Weights of a small GPT-style language model, trained from scratch on English Wikipedia.
Size: MLP 640 SwiGLU, 19M parameters.
Architecture: RMSNorm before each block, rotary positions, no biases in attention or MLP.
Training: a variant of SOAP for these matrices, 480M tokens, 1832 steps.
Each number is 128 + 32 x the weight over its row's rms, rounded and kept within 0 to 255. Layers, rows and columns count from 0. The size above them is the row's rms in percent of the matrix's.

# layer 7 attention key, 320x320, rms 0.0871, rows 41-60, columns 160-319
size [103  99 105  95 122  99  96  94  98  97  99  93  91  95 100  90  92  93 102  96]
[[125 113  82 144  63 110 123  75 175 154  94 140 101 110 163 138 166 151 108 100 127 178 129  83 202 129  95 114 130 125 144 129  97 156 130 122 121 134 122 105 125 159 119  80  94 137 126 113 112 151 124 153 114  74 171 118 130 170 128  96 142  86  98 103 154 147 147 145 121 162 140 158 162 135 132 131  88 128 139 152 160 131 114 191 115 197 163 149 168 145 125 170 180 112 103 105 133 155 140  66 160 163 138 138 111 125 126 155 104  83  70  82 141 152 116 148 169  97 139  71 124 141 102 208 182 174 122  48 107 189 134  50 128 172 134 113 143 151  89 138  92 186 144  82  98 117 139 146 161 145  96 147 130 175  69  74 154 154 156  97]
 [103  79 142 103 110  88 175 109 131  73 113  84  87  89 131 107 105 125 124 151 119 115  95 168  88 116 108 144 110 147  94  49 155 132  90 131 157 125  83 197  61 159 121 116 141  97 136 115 118 166 146 226 140 146 171  92 126 165  97  71 113 144  96 166 141 114  98 135 114 138 124 177  85 178 140  92  62 151 102 142  93 114 117  69 178 120 170  81 101 130 118 114 131 125 139 122 156 107 141 151  98 205 120 133 185  65 138 129 172 114 117 107  81 142 140 179 117 149 135 141 110 175 162 115 101 130 149 149 127 146  64 130 127 109 131  97  61  96 201 170 136 142 159 154 146 160 194 101 155 106 178  69 132 113 111 175 101 120  90 150]
 [ 94  76 156 142  79 132 109 146 106 161 160  90 150  98 115 120 171 131 133  99  64 161  83 114 178 210 151 134 153 144 105  93 114  93 145 134 116  98 155 149 169 110 137 130 143 199 117 172 155 112 151 219  64 117  94  61  68 108  82 156 121  80 146 110 174 154 134 147  36 150 137 167 153  89 133 135 152 141 147 109 128  78  92 168 173 136 120 115 163 137 107 149 197 152 162 131 163  68  88 126 148 127 125 172  90 147 126 116 165 143 144 119 130  97  94 142 128 160 136  98 173 185 157 128 120 129 133 135 150 163 105 100 139  75 184 129 108  78  91  87 159 123  97 180 121 125 113 128 131 195 101  75 133  94 112 115 126 134 136 181]
 [170  75 156 166 135 128 134  95 155 163 155  97  91 184  86 125 144 151  73 132  50 152 153 159  92 121 129 161  96 178 197 121 167 149 150 214 159 150 208 189 128 154 110 144  99 141 108 137 141 137 105 117 132 110 125 189 136 109 126 170 152  98 104 126 174 121 130 170 101  95  75 204 209 106 137  57 120 154 154 117 130 135 146 149 154 131  76  85 120 108 158  95  50 143 153 166 119 111 125 131  99 116 135 132 167 121 129 113 134 100 119  70 107 122 143 149 153 100 171 129 128  81 106 103 159 102 129 145 115  92 143  85 115 169 124 109 147 178 126  64 142 111  25 149 128 110 147 116 154 145 181 183 114 105 166  96  60 156 151 114]
 [158  80 123 108 102 129 125 137 164 155  92 180 125 143 159 128 126 115 117 129 126 120 118 165 132 126 104 101 155 100 129 153 138 111 104  85  54 141 146 151 118 128 128  94 121 177  67 117 108  59 153 133 111 164  68 133  95 143  95 134 162 114  97 124 164 180 189 132 157 110 115 118 112 108 114 178 138 149 174 137  48 102 142 200  79 119 118 113 108  76 211 134  52 108 111  97 120 151 163  61 165  67 152 107 129 194 148 162 147 106 158  88 110 145 133 113 130 119 107 119 146  64  96 127 105 116 104  59 130 156 144 170 154 139 136 154  77 101 104 121 199 162  82 140  87  61  72 134 127 153 153 121 118  87 169 112 170 159 129 116]
 [ 96  71 109 148 169 137 114 180 126 151 100 145 163 150 118  82 135 117 121 111 165  94 102 153 119 151 117 143 144 194 160 100 122 147 113 176  87 127 137 148 161 106 165 144 147  72 149 107 139 134 202 140  61 106 134 194 124 180  75 106 129 119  53 119 150  66 120  88  88  92  85 128 104 122  32  96 118 186 117 110 134 129 152 116 194 116 164 134 110 173  83 125 135 169 114 147 107 132 146 151 101  75 117 111 172  85  74 121 118  99 115 108 128 107 100 118  80 120 139 153 131 165 128  96 146  94  99 132 118 178 141  75 113 131 127 156 149 140  88 131 177 140 137 119  63 106 152  68 147 138 164 135 132 139  76 132 111  88 111 115]
 [128  88 160 123  93 158 119 113 108 120 147 106 146 129 158 191  56 114 124 148 166 149 112 144 210 137  99 101 171  68 114 234 142 103 114 122 115 128 168  72  88 119 139 126 153 101 113 115 113 115 103 145 151 126 146 172 118 108 143 149 146 100 129 178 166  83 141 139 130 175 120 188 115 146 143 107 150  49  81 135  90  95 196 122 150  77 109  99 113 160 146 102 118  79 128 135 139 121  83  86 141 122 148 117 133 110 124 104 168 101  60 114 160  67 165 134  89 109  99 125  80 115  91 134 112 138 212 145 172 158  85 128 166 110 114 144 119 162 188 126 108 127 128 152  57 100 162 168 158 138 207 120 105 194  94  93 136 178 167  93]
 [103 146 136 137 162 116 128  43  81 150  99  79  79 117  84  91  94 155  91 129 120  59 106 160  97 159 186 144  80  90 124  76  80 150 139  35 186 125  94 127 140 153 157 103 126 145 140 137 145 158 149 141 100 126 154 112  80  78 170 151 152 113 113 139 115 147  89 111 110 148 152 157 104 101 103 150 141  78 127 108 173 110 143 151 146 196 156 140 132 119 100 156 122  86  92 123 112  87 138 125 130 153 116 126  74 128  93 122 112 184 138 111 174 125 119 180 190  95 111 136 110 134 119 108 124 130 111 169 200 135 154 105 158 108 115 118 150 169 144 122 167  51 103 145 143 168 121 115 107 128 120 130 122 132  73 124 120  71 129 132]
 [101 144  99 129  80 175 124 185 133 151 157  84 130 142 119 146 141 168 118 133  93 155 100  87 160 138 123  80 112 115 164 138 121 122 107 138 102 153 163  82 120  76 137  75 150  96 139 124 117 111 140 101 136 185 152 134 120 130 153 173 158 142  17  75 146 137 155  63 153 120 129 121 172 156 191 118 160 140 107 149  57 155 157 104 158 121 163 121 177  87 204 163 111 154 151  59  84 179 115 134 208 118 145  69 182 180 143 130 152 136 133 158 121 100  69 123  99 123 109 122 169  91 190 106  99 168 133  85 108 177 139 181 164 107 119 174 137 173 133 136 135 156 120 142 165 144 138 174 159 125  95  80 105 145 178 155 128 191 145  76]
 [146  75 151 110 160  73 145 112 155  83  17 133 115 159 130  90 131 150 104 103 110 101 141 119 163 157 112 127 111 141 176 142 160  97  94 188 166 139 162 111 159  71 141 169 161 157 181  98 214  70 161 105 123 162 153  91 139  92 130 132 132 147  78 127 133 127  77 151 121 191 148  94 138 133 132 170 117 104 135 174 172 133 118 121 201 160 132 135 129 165 180  99 168 111 121 160 115 116 164 157 129 110  97  91 122 125 119 133 111 146 141 151 146  73  74 130 117 164  82 112 131 132 146 168 112  99 155 125 151  85 124 113 176 116 134  98 174 172  92 100  75  64 182 162  45  82 130 123 141 133 102 151  91 122 109 126 155 157 173 160]
 [141 160 116 141  70 132  73 115 116 109  79 172  93 135 228 142 146 103 181 120 106 111  77 130  59 138 145 133 106 157  99 138 186 116 143 194 118  91  86 127  72 167 159 133 137 131 129 142 127 189 145  92 175 132 110 144 154  87 136 173 131 112 155 147 136 170 106 107 168 130 125 163  72 151 147  56 124  91 124 103 128 116 152 192  89 126 117 125 101 152 133  54  89  94 155 131 154 166 106 164  85 105 139  61 175 114 129 136 116 134 116  82  92  91 102  65  93 165 142  94  34 100 114 133 114 110 156 171 125 138  96 128 142  91 162 146  96  94  98 108  90 124 103 145 142 130 188 121 161 172 115 112 137 124 128 131  99 115 154 116]
 [145 139 131 121 152 116  63 123  95  85 132  96 119 118 138  53 120 155 147 128  34 152 160  78 115  87  85 108 140 156 113 114  97  68 159  93 164 141 128 147  66 138 127 119  97 160 160 127 138 108  42  93 111 113 169 142 176 133 178 126 162  94  98 152 138 140  89 129  97 137 172 132 160  78 122 132 121 133 114 109 151  63 154 108 110  89 164 150 183 121  95 140 148  86 154 172 189  43 141 101 104 185 118 109 125 139 107 135 171 109 121 122  87 117 116 160 114 127 134  93 120 123 123 195  94 139 154 123 170 118 132 134 138 108  71 134 142 141 104 168 162 124 150 122 173 168 135 132 117 121  80 188  72  80 122 154 140 167 120  99]
 [166 124 101 142 145 175 148 113 113 173 127 170  46  83 155 112  87 116 152 103 112 114  91  82 134 137 143 151 165 121 204  98 157 118 121  58 117 134 131  84 120 137 114 140 152  98 136  77 140 129 226 121 117 139 131  62  99 164 151 121 155 107  76 113 111 171  93 101 107 166 107 156 141 131 185 104  95 107 117 182 107 171 102 193  76 156  96 200  42 132 167 140 161 130 113  96  84 169 143 104 129 154 129 107  94 144 113 131  91  61 130 155  47 139 102  89 158 107  64 116  59 159  94  80 119 154 117 152 176  96 147 192 178 133  88  77 137 121 148 169  91 121  76  77 134 146 130  51 121  79 135 106  75 127 149 138 178 151 167  86]
 [147 120 143 143 112 139 158 196 125 120 153 176 134 127 174 217 133 128 150 124  78 121  84 154  85 152 142 152  83  98 138 110  92 104 144  83 149 125  96 136 128 126  99  95  92 152  93  84  77 193 128  66 126 132 134 133 150 141 144  82 101 172 150 107 108 141 150 131 108 109 149 149 134 148 186 155  93  56 164 166 118 158 139 168 127 159  50 125 123 148 133 112 123 146 118 104 155 155 136 113 159 127 162 109 108 116 114 117 115  74 134 158 111 142 120 121 117 117 160  78 126 113 140  48 116 129 157 104 173 145 164 123 115 140 122 141  99 186 132 107  11 126 170 122 102 112 116 154 138 173 159 181 103 123  69 146  79 131 133  92]
 [185 140 118 182 163 116  74  74 150 117 122  82 168 108 104 124  93  75  96 104 115  87 134 131 147 114 156 112 122 100 144 123 147 185 132  71  98  49 110 155  92 101 112  82 132 153 145 114 107 146 188 128 122 157 124 167 113 166 149 131 136  83  99 181 141 105 107 136 180 135  85 153 146 148 116 116 122 161 134 134  63 168 120 137 126 120 157 138 105 105 155 100 180 120 196 103 141 116 104 132 144  90  98  98 176 156 121 168 110 172 128  65 110  93  88  66  87 118 146 145 153  99 189  42 151  13  46 123 150 123 159 131 168 124  77 136  42 172 100 152 100 110  40 124 142 138  98 129 189 128 112 152 192 119 148  74 166 141 112 148]
 [159 120 168  84 116 112  86 134 155 172  83 128  72 152 123 134 123 118 133  82  91 130 105 125  99  81 112 154 156 151  90  82 145 129 118  63 130  54 102 104 157 149 118 135 118 130 114 139 176 128 153  99 145 102 148 163 151 180  97 184 148 175  71 113 123 182 151 103 109 139 121 149 143 109 153 132 160 114 101 169 113 141 145 112 182  26 112  85  72 125 130 118 121 109 144 159 107 150  97 146 128 183 118 125  85 106 121 142 133 156 108 196  62  81  78 107 162 181 108 137 109 125 122 128 102  88 112 114 126  97  96 138 102 102 138  67 172 134 162 114 121 150 120 129 102  79 108 175 109  69 139 104 113 148  76 134 149  72 132 117]
 [160 204  68 146  87 122  96 142 131 163 118 189 183 201  98 126 177 119  93 164 136 105 150 103 130 163  89 130 139 122  67 196 124 140 197 134 130 123 153 138  97 153 110 125  86 129  84 124 158 164 128  78 150 131 106 129 148 138 126 120  84 151 141  57 165 121 110 142 111  83 191 143 184  70 141  69 141 132 159 104 157 100  82 150 146 140 145 133 126 147 127 165 108  96 123 123 109  91 137 122 150  81 127 130 153 101  63 135 145 110  77 174 126 149 162 126 163 117 108 106 132 132 158 124 131 122 121  48 158 133 143 123  86 135 148 191  93 148 170 107  94 124 129 164 161 147 117 122 128 137  91 109 128 149  70 170  77  48 171  67]
 [ 91 125  82 123 115 143 176 129 159 146  83 157 172  75 161 101 114 122  95 120 106  97 161 170 124 182 131 163 121  86 128 115 118 142  97  89 119  90 165 100  91  76 155 169 145  85 168 136 166 131 122 120 104 119  78 142 138 130 122 163  99 136 192 139  80 140 146 152  69  57 137  23 201 144 154 143  68  98 106 147 149 118 145 108  92 113 210 108 176 153 128 134 120 131 127  80 100 136 134 115  84 106 158 136 120 160 139 150 120 107 164 130 186 106 138  73  97  81  91 156 161 155 115 148 161  92  77 178 151 116 143 185 142 101 128 158 118 129 153 147 103 144 182 147 110 121 114 139  45 114  65 128 102 128 129 132 166 188 134 164]
 [146 157 129 171 149 147  91 110 176 140 122 142 107 126 140  89 143 143 102 124  81 178 125  96 125 121 154 124  73 170 143  67 125  95 133 124 132 154 154 183  74 195 133 167 172  95 141 128 151 147 109 119 128  86 167  63 176 164  77 101 149 143 155 102  72 109  91  62 145 123 102  92 125 102 110 146 138 114 146 110  65 123 120 107 129 100 105 114 105 140 144 152  86 133 207 113  63  69 103 164 123 110 105 148 107 160 107 176  91 164 103 110 137 107 128 158 149 186 109 112 173 182 153  89  71 170 110 182 114 156 140  86 131 152 157 146 151 100  90 103 116 106 111 166  68 117  54 135  96 172 126 128 163 134 183 156 126  71 159 126]
 [102  85  88 164 186  93  74 117 111 158 122 138 111  89 144 136  91 182 152 148 114 141 107 146 157 136 160 139 121  76 110 122 151  92 114 162 136 128 192 122 142 124 106 150 116 111 174 177 190 173 121 157 161  97 102 213 128  94 115 157 107 159  93 114 105 140  70 130 127 108 108 157 118 175 116 138 153 188 155 112 161  93 118   5 196 178 126 136 130 113  91  60 116  98 156 111 114 125  93 129  73  74 125 130 116 116 110 120 135 105  62 109 121  78 119  65  87 163 100 126  67  51  86  80  81 136 178  48 110 163 130  98 124 173  78 133 127 106 138 129 140 111  70 111 124 172  89 123 141 121 124 112 178 148 102 150  92  79 117 101]]